Each number is 500 + 25 x the weight over its row's rms, rounded and kept within 0 to 999. Layers, rows and columns count from 0. Numbers have three digits each. The size before them is the row's rms in percent of the matrix's.

# q: layer 4 attention query, 128x128, rms 0.376, rows 100-127, columns 0-127
# k: layer 4 attention key, 128x128, rms 0.373, rows 100-127, columns 0-127
# v: layer 4 attention value, 128x128, rms 0.368, rows 64-88, columns 0-127
# o: layer 4 attention output (transposed), 128x128, rms 0.322, rows 64-87, columns 0-127
q100 125:500501482486519523523477480543518505472509510518464436502482461532521470544539513459479517504478496510492509489494499525494474521459488511514491493500468517495467494514542512537500465481490466478517532457500471441471503489520511494510513503538501526462452515534521517516476507540500510506471513515509481460477540558488480535505497503506540499535460502495477492436491503492554528507510
k100 125:522537518567509477506453505515508475535520472490491501482499485503477496474477435516483515481536494488491470505459486494508476455521512487496521485490584495486467487503470486531470467521524472502500496529495547507477540453481481494522500511501477528474541541497490479490508519489533504507487493515530492506517459541479520490479466509531506527525523500530484468523456486505509477552530
q101 111:516478484474510519518490511490486501540510471525464498530526499497514469483566498486498514555502490504467450466514490499494500545537507487488483514542475491517536496497498450477512505489465475490492459455489477461474484443500490533517488484470522467492508504510491543480514471517552509505461505484469507482491482499507584476509548516511520507525469507524478525501525489474492522465531
k101 111:521481515505521476457509464464468577483481488474485532521520479491531505519488535509518478525541486470510500494497503457461476487535495458518515481510552520493491520504523452504489467492437520565490520485507491546485510489467493498494517485511494510511495501470468484522529486485460453513485508529538468541500523474516486459499488498490515532487459472468500511517490511547507475491514
q102 111:494496482496492476454512527502469480462488497516517505526512491530532463456496514498536509496458521509494542471498514497510491510479466478477524481495488525531554516477466486501476514469472508458460530492503471452547493524497469447495448516496505496458444494479541527528533500516531509528462525507482519493505452449532541517487505467496487513498493487501520532552514503504504511501519
k102 116:515537451528499510449490490532510529468461502482467518497463523520447526521539502461539494520494506497521516459503501519495475495533484515534505489528522475524502487528495508502503473503497500527505493502555518486547507474477477500472457520535488521467507480477494445473471465455518538509479533552475496546468531471495492511531509485476480507507503466481551490495516527508510525527511
q103 108:558494492462479514506484565486510509464463487501535470455527481458489476487514478534467512506498487475509528532535503482490486524527481527518514486497500531489480536557508512519467506482540491484467520531503478512523530497503513489526501535453458509510487532488567517513481496521506525536485506512492515520475456491495509485488502507534516479536500522493549511472548509471453503488538
k103 109:488508441497508530498497482514475480496501510496511527513501452469529502505542542531548517509542482536518489493517505521510509493475532532468494447509524444511526493525549459527522534509487499495538453505498511502525470479565505513483502531470444502467498473539505496460499512460494511491481530492484509553507491523493468483517497511460522519481509469520526476517501533493490515526481
q104 094:489526459488517487495480478495478539498469471510537483491500524472496494523521515504491567516521500502524563483515487466474515531490504511458507456490473521495484517520447535509468473505561501508496453494503520487442473456510483484482549522478482535510489499507469525532497515500568482516480522519470477475483516503506522537501523471533534504512498467500473514497514504512522519548512
k104 097:504500527506466503481485491526462479500481473510492472475523516528529489541501501520487490492542476500473477490503541489520450535529522486506458515513540484518566470524509519485502509499534463495503454504517468513505507473484524538471521461521484527438491489482446480510454519491497483488518516443517507519485550496472496526501455487499512496507471490493500462498456543502482533497451
q105 105:499496527489455468443530500525464516478476484504519462557532497482526514490499466482538456487509529513510488485488495504477454509471498512463507534525507481562502514500527487507497529526487512533482532479535509474514483497508461517454496504505505518499479507514459473538493535485528488542490492449520497528502529512481505470518458465512515470502451526508555483503500511457502459523511
k105 107:559522499514488516486486518525510567487492522541511549538501513467522477505477507507477530513479483507527532521542498499476487497530541528491484497486485490491493488503472529494468470468530483510519474507499506506521485537530501506499493486525502481531502529480536499450520473479527494493482483528483516517483478432496498556502494540514554528567473552527485492514473498496474541507488
q106 113:471495531518529509527501485551495468491540476521472484523498506486499499485492499528468533527430479471506502478431488504494501535526484517461507504474507506538522483525468504494542524512515475424515519504466494464515515452537477508452490499497511524532528463491515468509482471502511508495521501526503472506476478512518511520549465509501531499504473484477481494528474463456460492510481
k106 112:485520487480492514471510501534518481445495503500540524520503478522480524530496492514479481497518538547442500494510491495475469486557475502503470497505518512501505534478474472503497535514507501544482495491482502494486472534495499444531491465466495432503473485454454475515476486497513538457523535493503510455494468509499525506481480490498544566483537461499496497503487516454471512504532
q107 105:489515491511543526495501530537477496495511531496514448528504539500491500493520512508476505481499474496515529507493553495560526495507513507502504478497497468497452518456483483500481494498497463507464551492547586506520494502493493513538470493493455471527532485510463515488528508497439531473443448468517476517534510498501543503512493450509544481506495485521530491525509502506510490501502
k107 111:548510535506501502496518508532505512456559514460493508521480502481535474533495507473484497489489444471516499472500535554510475496508542481475497501480492529557546536518529509499491477526510523495498513491506437499531545523529496473508484524508470460497514503486509467533514493514500507461489499538512511472511515471505491500516502533491452501461528486533457471455496477480537524478539
q108 118:518545530496501552531483488481525522482504504509493503486511496483427499519501536510488475489469504487505458498477464460469503485520486510504492483495523466466502439505515497512515515523503515545485474455495518493495504495502489498510518527560516472516519514499485524502509512528535462536501513494502518468499432447512545478462480506466468459505499519515453508477569480495487468512491
k108 121:471471506469474472469481505497466523449462500470532502475561501567504492470525510520462528506479530502488519503522515490490554451488535493489485479505522521514482525525531517450479522474541446467501479523532499509460525511504476501501506537481526483522493513498481519499476485455481469535489479506501482513515458530497509469530525511480533465457492492474527500505529471515510502520499
q109 108:483512465487491507491524514506499485461496479461468459495518541556522489522498534493519512513497502507490530534527490570481507489492510490474523490493475514519521503479508506512496462490538495502537499518535441547468513493524536493504495551474506512480492521487493509500517490496511502517525512482460483521520535438483483475443486539529506483549469505491477467501521467524545566506487
k109 113:538512481514502487527479480542478487548449455506478522508506515484489552480514509505525563521511499491449486458482534484497490511509515477502496502512535484545472473500502523512520484482475500462480465459491507486560503515512495543536530488508467493496542481479479497465489479581511487544530511494477518517486518523514477473494472486500513468487495452500476470491508487525472477497482
q110 124:486484477484522503452457470490490527488475533492505478513505494535489520453510506546520480505491496511540500466518483536525545550542472492473527472478507507500489531503477527523533488483500473497512495475516488485499476515494495521554498536526487472506506545517518458510479549489455484491434492482532468500502480474474515489462517493471465510516499506568515498501506495525536462468533
k110 126:493504489528541517503514462527518544500520506518523522476493493510471541494470496449518500515509494484489486494508543552525510477487561484483491466505479497506458507510527540419461504512481466466499528557513496528509521520457511504442496508512462480478488479505497506535475502539534497499506511493485497541526507490515548468526513485541498501504519503451513485545540489510504507505497
q111 108:474492503517511574492489518493503534502502464493549476498529487494497494525517502519467467513521489503529492527502484460478487556504521482507519521477512514501498516494456451480457499492505514485457512474484516485460501498530473476515533515514526490509495471471456457491501522541505512495467464506515535521517518490529509454522493473479521462524524485575510472497524528497485576511503
k111 103:487484504452498493480498509499473485459510548512532537478490517499531490491510538489481522500528502495522506534504522514479454528459535476534460464465478474522508509477522543467481463469486528506499458504497521537498501536513531503488527520491502516500502521496489479489488516481488540484530475551565487462512525478489448528508502473484509482453477502508507440509480499513509493562470
q112 112:481512523507509505508497502514479494438492482500476503493520509500473501502533546505520505518481474506462488493492498477452540478532495468453496529522501455473479560488478493517498520490516511545486508523494501488532524483519463480496519488465481502479507474516516463496472495481488532539473492484471501482505452495473490555550518457545477499513487457546514519537524444516523540544503
k112 115:459502475470486497516461500522554545451490476502468523546473475530552531558506440518479502520525524531504518493510506501467457506516504510495492534515523496543530488458494500505496469477470504481473482498521506503523512496517516500496439520498471478484468491519523516503489504498446512498554500469511492525475510535471505512507468514475480447506503525471451512524506496500488497496462
q113 109:485454516526466472541542504523472489472504533439496477512510504506514468512510485482485526509472512515481477460473475444519489473489468485511494504530531471546498507448513537494499521449469495492477488530473502498477492456497492476521501539492548502493494469549496525486537466493476486458482500463536485509502556496468498474513489513465479487466538494501524508487508461513508524529502
k113 114:537472470516482478520514532503515533473532519466486515474510516482490462484499504506537490502514490509519488478485523470498514532490517530463497529543525485504511500484461525517530471484483558542472513548559470506458490445519476505501475503541548477471498479497485523472513453496468517523502505507451488454496448482558504464474504498538493488515512508510476473497500505483474482512512
q114 105:488464469504506433486476506504488480486492523467439488494510524487531456513478487498509508500506491454471500509519453526512476510424446550487502502476457519469492489474515508484535518526517529512512503475475477544479506499501522506492508539500505549484498512492482475491469529460539521473455522511476504520529474510495507475477538540501496524503490488486489465484551514489471462500518
k114 106:461496497515488500486538522498468497539473498499455520524531471522469514483522513503522482535496466532500468516497514494470481474461510496525535520513461511515470499499485507498493530521497511503545452571514511469496498485516522492510568463502449508550507478488506498487477480529503489530521482492526491528490496478530506465464520545504523488571479467462485468468496473493525512512472
q115 110:460502530497458497492481509522514493464495456513518556487512512501530544522484487506541553499454519516543521488473505539516452514483494476547495478462458525488520496514483508453482439468507534505499509532455507502517500491514488487523542506506498464493485472526480486462501452530549470505493503529486517480516488515475498474493513454502519535511514522549479494491496502498491491501543
k115 114:446477515522479514489502518488511504531482521463493460537475503499501515491464512474509476500521478495493535493500517481546517484469494520494512450525545462501475520499469462507493437508532499486493492497504537482489458538521551500453505497478567487486456472505481457498532497509491499528489515472532457551516503472492497512502478459510482440506490491487510486454511512484486530508534
q116 113:482481490491487511531530461519464501520500494477530495482539492559507497488455470463522472506507500473519546493514506524495553482486515485546495525459510495528566503478465475533505559494498492502530535491505480514475486494521478446535481453509506503528473505491462509441496467500530535520504487526505491507512499546476519522503504512485511520511484534487465476518542462511489535503485
k116 113:520479459503514478533491500476516495519476497511498500486486539480510528505504522499469517515503495503480513494502493483527422511566491513489524479502513537492486525484528520506480512456476524511477467457516512488455502491516509495476513481522519505489501493541465509507481505516495497491556524517505496497450474493506492521510547478465517457494520502513536479481446430443548499518564
q117 106:495531502512495512508487508503540504491441504452476466471508524522446499490521504495475482482483484468538486469477488507478562508456496481481484555474472483491509495520476491520471484495566529472532473520511478508499469481541506489479481554530455543521443486527498459515531558486491464513517518533540522514493492519486498486505508501492502517487483516522490501515474531523501481489487
k117 117:490485447473447498538462526518513498498498506529511469516466468482472564499496509512462504519497493504510475536489503501529493490555487504489528493513489486479482472485488540469524523508519510479508472518486524537493479534519482466509495516507455536459491529485460490553469516560509514544496535473504502463491492510483524500444546510522513508465497499482488450520533513506490520531483
q118 118:449500498517538519524507520495513496516497492495521550506522509489497488533545494492546502460531474556482510517510537471479544519512505506499490467484463483495477499504489481510474554529572500500510522519496504527493503506495500462526519559517522482448510456517478453512502504525525477499488485454551527458511507494495499481446495519500503545518485500499521515503492508482478553521463
k118 122:475529468455459488468509477497478467521520530528490539451494505511528494505462548535482491503457494534520456479479508485475489470516471537494517517548527484506534488475502517472503474481495513491495494511443524514485546510534485544488483507498551531492503509455516505509482478544485522510516490495525435509523526507493516496509491492466501496512501523483520491484533452527455528540497
q119 110:515496491529516484511477489491546538535444482521501480530498498552521537500467561472481486511501555527460488482501526503501532485480459508505524522513509504548517488493535487475476489485553522499502459422501492543476460480506500524536513491538515496508525483494489516502521470528488511498463560517506499509490529457538497463489494498484492521502473512520500501499485529510480471468495
k119 115:508463518482480429522485437483446514501477496476515464514522507507446519486504517521499533516516455496535528468488552500513543483490469469519496508496481489542489527484482556486483492495486507556538508550475484490514515527475500523518515490482549535487475529489521477491490476524518487471492519507504508485488498494491513529507520484555509488527471494505538497537481524507544481502526
q120 105:479494478514541500500510541494523528523502522515484460466482519549473516484466513513497474496482442534530525515522505524520572528491490487514509488488460433548449493520505510456535529465497507485500519490511552504503525483528502510509486469499521499519454480520479469492471487524490489550521513480469537523489467500510491488504518527547473480524525465493512522454511511495510500503517
k120 106:533490482502505481539486542480496475493446517510471513489484465469493490541443477502502528457521501511514470488467547546530506467516511488531500464492476484524543508519510478487486529467493502516499511512480543492494538512473516529499511485490533472520448503489491492528508508488495492518497528534492576496527541521506486485480507558515489486465481519495508482534484429499483503466473
q121 112:504489483505469483495528498482496501474508533494480481500453456472529465476500451523526532513521485519510512487553434551479484496503503482503506525543493505470498515510508513498519504510534485522502501462448485487506477496480546481498513478451476515515523524531507489502562534504525473540488481519506498554489506502471483482518475511532508438512503491457538477545498505533470494519469
k121 112:471529481526467500522516540465488501492508493517483491549521513482522538483499553493513525517456501460511469526484488514468490492521544525482491499458486458502500534482483440480488499501492461487500528482509486502509495481502463518494543507522515517460553464530486496446492542487507491488470485461480508502463525461505457508492482514505524518546484485486471524538501523483505519440466
q122 098:483477442511552531491517484547539459510522480550490462520528520487484512472500506475477510497500485552502500487532511518465498500496515515498477497506494481531473465513450444498516508478502534500521526536438483508457513523496527495528531487490486506528472469490488476506508537532513442475503451514493525454502488484526523531523492491525497454520505511462503482491513487499457513481510
k122 104:492492449464526469482487515526507484506510521527488514476498529525512494494547506531452501491476555514497524483505464560470495470546513510501495478503532541474504524511492428572493500468477470495500523515471517494493517555492511500467520505505516502473484501477479501531514523510518473497483505495505512462504524502468451503483460488463493511516448481515498469474543462493498477474514
q123 107:512497495516511505456517507473476469459476480498491507518524549522476497486505488486522495471498518536474471500506494480516497515503471563483461487517511473488499503511442515538493557503492491509509472476473495532516529509487510481499514536470529507548482506512492548524499555512518525458470494554503515451514498518518459507468462509465470533506482502527477548501494532503549494449503
k123 117:518542465487490487456525529478523497494520470496500494499537525530499464488469486513505470512529479511524461478547517496489525492548487493494485496490514515455469502538546563505483522511498507528532534532501460512510500522505516475475481513488509520492509453429534491478464497514490473551531539506469519557525493476529509513527481483518490477479461497526488510518554499482513507514505
q124 119:476495488498495543506516494495475475424510491485485445482447470495501520516482516553540476496543476510497470540502536532512565514536473511539494525489495498515517523469439519485511534508484523501483441486481485524468480509490505528480470499508483471490526494509522527474476544538505483508509472478457479498501486513474508493533538488502518503500518471467515520497495493514468544490493
k124 118:472522515498503521543477515521477513489495470492551502516483491520487498544499497528542506461500497468491495530515521528467515473500504522510501486473422501497539503509490486497493517490448488552475526482534473523524533521482506482478520502534540523488516541540490477519512519515521470536531490505527521528467503495504494490558453503479498460510531518490464503549480468466447496530509
q125 106:478502483495491519510480454492520455492532498471489509480496511509461508527495489484471524485476474507487524473491539482516462495457486553483515525495505458503523416505506497470496499474480513499549520486478408509501518531518504476449513527510469493540463561514485522490547484500482485528491474501482524513498475486500508467508490486519519468511468477472535522502490473492495510489471
k125 106:531502498544475445493531561506538487556491490469488524514486481541491487475540555519494504506462524489515492479495482504502479481526485512529502460486491512509495528475478546548541502506531488537467477496483541482498505525488480512480480546497490497518524516499509525486500512487535472509495530456471509537528483520514453493486550507468503532469516509466460485509483529502467516506539
q126 115:463531466486477491502536473491539512501491524506476550497530498548517486487478553491527481508486562487471475530459482508495481500476534515517511506485539457505491520529511502506509509486514568529568466509491471492478508471504507506519473513456550517463511508504517483540483498528448486470458477508474479527470524501512511526477515509490496494483519494483559502506500512519488533478488
k126 125:500466504531477450521487482511515513489523503567474494507480494519503483456545496484557494492532484522477531553487480520423481490506501468500501481510486527467517462501521517525496493533469521523453500534465500475523526512526505548514491516505508483521469508542507564474502472532523474535530546505528478496477477479482526524487498487514495481519474496510509493534513507528480505477489
q127 100:503482470458514515517491534534521473510534479498494526502471490492523498504440459479522451482548448495497526481460497497466509520507490473501497474474510495463532515495496461486504505470505492479523497527500497522483515468479468544468497481476510499490522558494483458509522531512502526553520559478501465475519505493531503514526495494511489486471430469498477491484517489509503462442482
k127 111:504507481502497555467515468457521507525471451509496463512473457535506519467533492507445533469505537491502533501510550541488533519545501512542505472509498511477487476490519496501493480476499511542518486513487503523483499503530509541547531489500499456492479486484546494501511503531515482446503474484500504504477497488497498479551527533467528545524532534520444529494509475496505523476496
v64 098:532479477487479455464514479508488522477486486530498495513508510513486486498508477489473481513512535568488528539491542530464477508473519454497560516497496504497493508511519485482499476530458530542486550484482489452497523547490571516512508553465486519521496462474512546480504498490469500488523499501503502495516530507497503510512539465507508491473517435536514471487510536498508538500503
o64 092:509485503508474551518507512444516538497503520488531517483479503552481531448488478509509480501571506465521486498518505485540514512484513515465495531485509475560442518477512518512505487479547525516483508480527510486516511488535449528505513505515495512502502512514481470567549505532519514506514492523506478530517504506487513452459474516499494536479525479477485459463491530516502469519477
v65 103:488501488441500454508479524528487482492502512504476508499466537508497502503483494519558504500452488434500492466544458501458514511484511488521484488488467463511505516510496485521506485554486508505518491497482501461485516454523520482533490503472519563497458501492491521510483530503455520536473466495512470484460523499499537504486519491514520498473525505466512557524570463469490489509497
o65 095:488549512533550456451531523485515521514513515503481506488512526487518530501510471495496525479523502510513465510568515517496491526508540531511482508507478522514509511486538518481477529480490510484535484512456509505534563525481535530549506484521514502521513507463469519546518511527472516515525490529514511473445497511486453529518517521475503525510486532523508538473553477486534504530480
v66 106:551461521515503492497496482513455548513468474488513476499499496503547459496477505500493485538486488514474508529471508465505453486492487530477517503492468505525540478553533500476484510462463509516501548495511479503534472535534503477464491526487505500439490506515537520524536504521524479488511517499468495488483507545514531492512517495529472488488522489525527431452527495489525470502450
o66 093:534483465487497510489489496459488487507498500491537504529462461507456529481462512464479504476534510468533487484523466522504526453482472506499502531529488496490448533494471505503512494556542540519530514483529507497458508497552530525490478465512517505485450546499485522488469470525481483501551537529497508505500525500469508480461528454517515470508539461499504455497498491501527485505502
v67 110:496490528517498490518526463486483494498482485498514463515500489529543498504486520517479494480508469495537498505494472482537491408510511516498490502455465523500533513485495499488487563462509515530471485480524486512529487504531483508518531519534531515484487527481511508588514450456492512495485507549476552515496503472515480483490486481533531501513521491496521472520482525457527485487448
o67 093:538505499521459484494506497559471477502527516479485509521529511492475577532497541497541461482502488538475467529535478545467496482547450488505475494533504508499513499506487507512507528519492493523519513483534536492500499474495468490462483524501521474505470539510546476478543481510518514471538549460526515483475467505503506487515486489535500486493494476536553468507475488520501500464507
v68 099:530499473520521541438541515497473493535478469448527531522496535461477441508530526503514534457506458519515457506517513498506485458496464509456519528494516476485458496482523488498502498499522482475498489500475498491528520472507436487510476525489476523470493515496509521499542491505500498542493491526491499504534479512530535507439506480490530513488487529535510482487490572500492487492499
o68 091:489517478437472462513534513519540483479544488487472466516495544489505512513511473506502504543460473493511478456488463498480554513492538498494464481485495482491471517497488502522521502520472534438458545493552484495518472534501517516533519501473470530467508485531505511488516554531487523482503492516501505487481483457439544522511498511498478501521478470477477485509472488492522493483529
v69 105:512474526509487509520513500495477509493437547516503512522514471512534473499492471518493517454488497503502501522501478502500438492461518488487494460478494528536562518494475519490514520506497484520519521473550508504490530487503494522570533499536503499495477465504524509530522504479491508494526545484493471478545500545527522463494474478522521526520450540518537514473471458491486529553509
o69 090:486480513483515511484497527505524492527479531485485483548497498506507517481498491540501535497461513467492531461543476501543500513445465505487507561535501552536490501506478496524477517509511489492515494456538494471488504507523514517481463528542481485488483485509530522504534490504481502527524499447475486508470523525504459489502493514480538489525459494535497464583509463505536525489538
v70 107:526521489508545523479457495526510490540476537474484518524442466465494519532455518497484520497487445491475498466467486471487479467556506475500492495544513489528559486552485488470509508513504527488495517496501480479496497510533466497448496511530532511470514535528485522528526480522488498515494493527491496504502474523510511494469489458499495469490547509491492557518539488520454529521506
o70 093:553447524518520465465533530489538521534505499533488481472506476509496505493518497484561533496489489505516518496493502525496536443510494503514472492521525522482483528507536538529491519511484522503545468489444511511465517514500526496508498542496524485504485532503512531464501453513481513492465541517555555467475539461471513496522498468484525501502510490474470533500500538476512496522518
v71 107:525532520509467533496496529510467527527484532494511519460518481466518494517443480487458498527466463507462523534476484475505507476461499520526512487530484483491510512462478513449563501492480532488495526515433527492486506526508499502501508532514499519469478476507480536528485500500548450549496462513522494490453494469480521481524493500493516497480463506511519551529481464485517487519478
o71 096:551462462491563504494481468478485474507473513501527487505490532532509514501508491494495538487520496470469510501521473493517488518500454525500528505492502508440450457518476510507481451459487513526477448530482500532523508495508547475478553525483494476503475495526467462515473485550498508517514485508500547468482509477466492484519510503511510483496473500494532484510500486457442461473481
v72 105:534497477560536497500506528540502478519483505518480499485504544477490502523490478484522483546515509535494491475509445529477512524444531512441468519524528503513515461550515512543523498478481469507504510521523513521506530514484476527483516512519527509527504510494477480484434525475487464501454509528512522449501499489502499532551482491499473466496490515499504490471509446505494514454476
o72 099:487485483497495547498529547512469504465489488527495475483500501503480530514524492526475516483466498501501519513522532494536468524442474524509492557467512480496523488551487513465484486564477528551480507527512533544496491491567535502551501492507501492475492518526508453454499496493483535547478543497532482549493509496513498510484539473512481480530477510496504522502511497482516500524477
v73 096:518506485490481496520525516512513535479477478533493509487484472456501487468481500497495504474524518504480519557487537499509494500496494488453492503501528493484494476500502480472503475515493514516491502466502483495478514548533511469507513569551497456510522459491549513503497487500532490507524476464510488476550525482530515421542514522457501470502514454540504488524523500474477576487522
o73 089:502514495516491513532493521461505470482486489480497498501517475493500487486516477507498542528529499462528563405493479491548543491518490479475483500483519491480458531513471478500470506473524536483484509482510449489504527490497523534486509505531497475494519505516463436517538509523533498473444521455510489512499505525505521443460474507472504497518487478509506501480520513483463491548498
v74 112:549518478499482494468503528502489497553547510484482517539477527444537487468494540509558519511475480529517529518445492477491549482473520510479460497470463494496536486526475495497456508519528503549506544478500506530451512495495504499516498499521476526528522527514491497497485456505466519495491509537494490487524539504496511481487508483488481464499439518515496483485522547485527539504515
o74 104:505506498504490466514489479480493503477512503511483478455547552488497485499482449499485472501484458504503488514514500445482506469477464503492540523526484400498497497456550459516493488489501517500479495527529520535514499505475545503489520506500508490463485526567502493503526506478451473508463526518482457491457538494506484454489517507499499488531476484523495498500520461522514524499471
v75 103:516505486520493497471485550525499503478560511503493501497492462506492501528583469476496473498461525511521549481516485497489484537492501487562505498487511520483502524532475527443483459509538482500480532480512500509557509510470486516529481468498449477504469515496495477452460515554491506495524511501523503481501469504476489475521506502483483491491478483486465474497520489473447461535520
o75 094:492542517517502519507515444497484492506489518511506480496501540524517525493489483501477529484487540465476470521464521459512498479453525494499601518477522513507487523488509496527515503494515512539513531518517450494504468457544516519502468496459476479501526522483504522534467521429524471494494489461492514490489515471531481531482492522502491479463515505496467532476467476481491531477479
v76 109:462473544535526523514517504482489487498491510478514558469494544477468514531524505528487507530481486463500460490501471463521554488510488492478494516505511480501511485512504484535533499525504496505492495509507467495481493504495507541486494469435537467486523447523487515527474524580495496520483513550486492473527532486498520520503469438498491483547508482495522498476440484530491505505492
o76 094:494505480468499551507497484527512483474471494521495476449497459479496539534515511500502532488468495522475510504517486486517476445472515543514510427485518523559541493531523494474486454475489463488489497468483482479498470484527496536482529526483476507503478498534490508480509471495477525496485502548539509530493495443488475536521527506531491511522524552489506456509500496491555492491511
v77 089:546500480527475492529502481500505511525467498471485507508517520462531472470484474511530502528576510518498481528522479543489480489490480509462466500522497527507514480487511497492495493482466559472528465499470523471495504492529504519519487512522461545507503509476522502464453542468504464457520499514500491490442506442496476529507473470505457503489515522490496504507475477511526552446485
o77 087:542475492499485511510481545489497507464499502499501515508495475485497490491521466507489516472471489497490529502501477475530495534466483475494468472516509479494512490495479480472457508516490521545479486515511559508510513530516507476525454466580505483469478450495478469507486483510459495504479444453510448453532531539475514490498496447528506511524463484482489492459512453513491475482482
v78 097:511515506520489533501523543541476504530451465449472507481516514512555517506503501501501483512487534496491430496536551485563513463512468525505484527474505453463515507494484497546503521489527485499490493487502478456466489489490506517455526480496506497493501493478541544524537461532494531494478475527468511503521540495475535479512466511491455507515474497493465493530506465476495514492505
o78 088:467512456487537516507556495518503508500493539528476507475511470487505496456487462438527517526465534525507539476521430500470504504503490519487486478521544483497503532469486479481491489481482488439472511544501489499513500493497495483492513485506537517515492524475446521479526546470502549496509529473508469483534497474530505461503524495543493511519520502524534482531445504502483520510498
v79 089:461500488513525500519483533452470476505524489497539475547485529458504492499573484521519516531512480500513495498545508484527503514500520498468534481504473510480508511504510469498476481479542550511478532502503476546535478488483496512541504457527493479493517531506509444471501516493502507490542486499526467557475537514457528507528457475450479456507491521476481475486502515499510492506463
o79 085:538522458472488539466462485505467483498449478514487467487505501468491510482527497527526478516502509482533473477483513479424484469460513483510512497509508479521555485496524478527462515462484533496460504527533462500482427515468519462489474487498470492490503497517461536509487520504498464492516491510523478483500526510534546531514497473489514497502501509536490454513511487503521554494473
v80 106:507483503509490518471519472516451504525465480480538497511503570483494478486497515550485508488525462465509482551516479455485516475524479525468528524493528518498508498539506475487491498481475522531500495476487496470517488534545487500467501500505488510423481477509536512520525509519520499506521523497512489510497527473555492499498455470485481508550536519581492518498507528515502507455496
o80 100:567513531498497514511532493457536467503520478488512481486512480501532532533498518476517520542521496491515515503515489506507508464488508505534478462523512507565515507555502506515475487524478555490514532504521533476472537520530495532499512495550499492490471496505501534518499536521521498513498498522525555502536488498488518505468538463515494502577513476523499482478488463559529491510525
v81 088:500491499511481512480516476519467498472448484521492489466499532473495524466490535485483475438511474454539515493511505475541491493516467495515528491463475548524518509495513498542475532507483486552477495483538496529486477527507548497495525537463491447468507497527476506496524487493476520472490506482531474483497487503531522482489478501522534538502436545479440489522505496503482507517540
o81 085:541502500486518506480483494507518492561523511429488498501552495484519503482480529526507461579509502489514524501486447476506499512542447513494506526515478531522499524486554505489499510506504481493508479493534502543510524479495531525477505513544475514506496504510486540506515501480486511503512520516503540542563512480550509496467485514499494499504508517506500528509480532562554477511536
v82 094:518479499476513460491506473544487450535502553499513509510539488517512494532456495482499532507488508520499546523498487483482530493526526513530505460488462567505491489494487514527518520519491518513508490522536504486529480503464496488464453506504446503513519537513513476522482499499472528480483467461539472466469496490527494498525498519507498474481468471570496501511498542472497548443503
o82 091:464491521531474509494471515487470500522522479468486501499491511516503517514481490507466475504527474525470506536535496558484508504460531497493484537538490452462493475492524543517502499497519529506474481505498527505492511478496524532500536507548499490507448512548452529525484484499501479494527496495499518555517487448566542491492503507542502533504513510555478533470525515514438503501506
v83 097:518541458515507496500452492521555464464479515484502530531495466516494505513516471461490479464520467477493483457467497518475461525555495490464535506527492526487524453502484525475520523564507499515502529497508445501496481487474535537494544523477495502496487515494492485519510501520513521520467456484504522546464484454541478480513480510499540511489500526484514491463492487514477502461479
o83 090:513434516480492468456499507497530512496466507470506478530512464531519515472479487505474452508476501494491528499507480456524538467494504460472457427483515493456459507499492521535504498521473504528478466513453475536519488531521490484539495492491489502480505473471511486478495543506518472495480502489483512515465464478551487502473480483489499469470527535479474481517506530498519549512540
v84 110:483485473508483489559481511497502518491510486507465505497497514492529515456476488531519501449506503508506533506472534522510489520496538520496445477486479503477482494526475475503457502539487531502473467513519456471439501521513478493478462464538477522473535477493540547516553499488527505489527516500483518481536502487501493528480487488537540456467498519500510499536499515463531543467548
o84 099:480511499494537478513474502495472505544486520547533540493533504509501510479477505546505550501464460476486505499495487494485521468502507504501471496530500478469527522523518478495509556551519473493486479478500543487476474526466518547482522465498578500534496459497500484541509489523499509472445499499470482483500521520480484463500505518485482510511509537539505531480501489547443509517468
v85 101:513487526525499487554528490533492527447487505518497518490539524444478463525486554477498496506521543478483484497477468494486515519468490495509485513503461479463506493535503503522489467513510516459506486499519493490444506533527517536519524494493527515471477571517484495473496508563531518469478501522498458470490534481495494482505494481501500511486486448520558538487472469505468503527511
o85 089:515487533530534525499481534482475482502486565478455533516506521481530536472506507470484500479529469491519543532506475502514503466477542483477523503463500440527513474522497491453481496476560460498507486467509512567514500502498507531493469526521513488470491460513468470483501489494502511526498502486537494478511442499492503517519514483479497513548518527513545482503488475471519458511501
v86 089:501510532542533518485502501489518424487520500489502523502507524459478498486508528485517548506498515492490518472502483471490480531549464434518544493520512480501462514459486495493484513528490454482514507490507540530471478521490519495512508534514526494506525478495469550464509511528476465432539494505541466500515482487509497502495498444499492464465499501524489504520486527514457504552485
o86 086:494503500524449500495488502500582476506462544491475481490500519519502546488512517494521451524452522491522523500478519519518526526478509555501521516530531496494509437444506484492498473471498493513462499493499489520526518525494503539479475501495481531510502506519551474491441487490500498496444455506519506492549516488470531488487473516518519534501529522518482511496488540485548490510483
v87 090:501446507483508506485510504502497473510485501469495529485516499500497534497521501476472519437493518529493562508493498524488472498524493490498494496503431542510500502478483510466501505517489495531491502524486478513494495544501545533481512499492463503506529442432522537559503493508517500463514475536514480494493543475512538545500484436517541488459456531505452494503509479500508523497497
o87 082:517496474473499473501489458494487471522480525510511516483496534558489540477520488529523541483433495513481480529491458477521489510493474518509487502515527495491486516445525528508498509504478479499505442540547506541470509513506485530480521511516473500491457459501488517539507501522462492469502459514496509485529516447530488468464470489517459493495488511549505473461504559502488473518480
v88 101:476487503485536476471483503510489509498485470479463489491479489544512483511465461533496472466494507517523487491554527506483435491478504473489549491463552479466498525526503468446489486528533490547505537487483499527467489496453493512492504507468498503489506483495489518546456530524473466533492526486506525541482488500508536492526486525486487488490523527486508503555480465490490566514510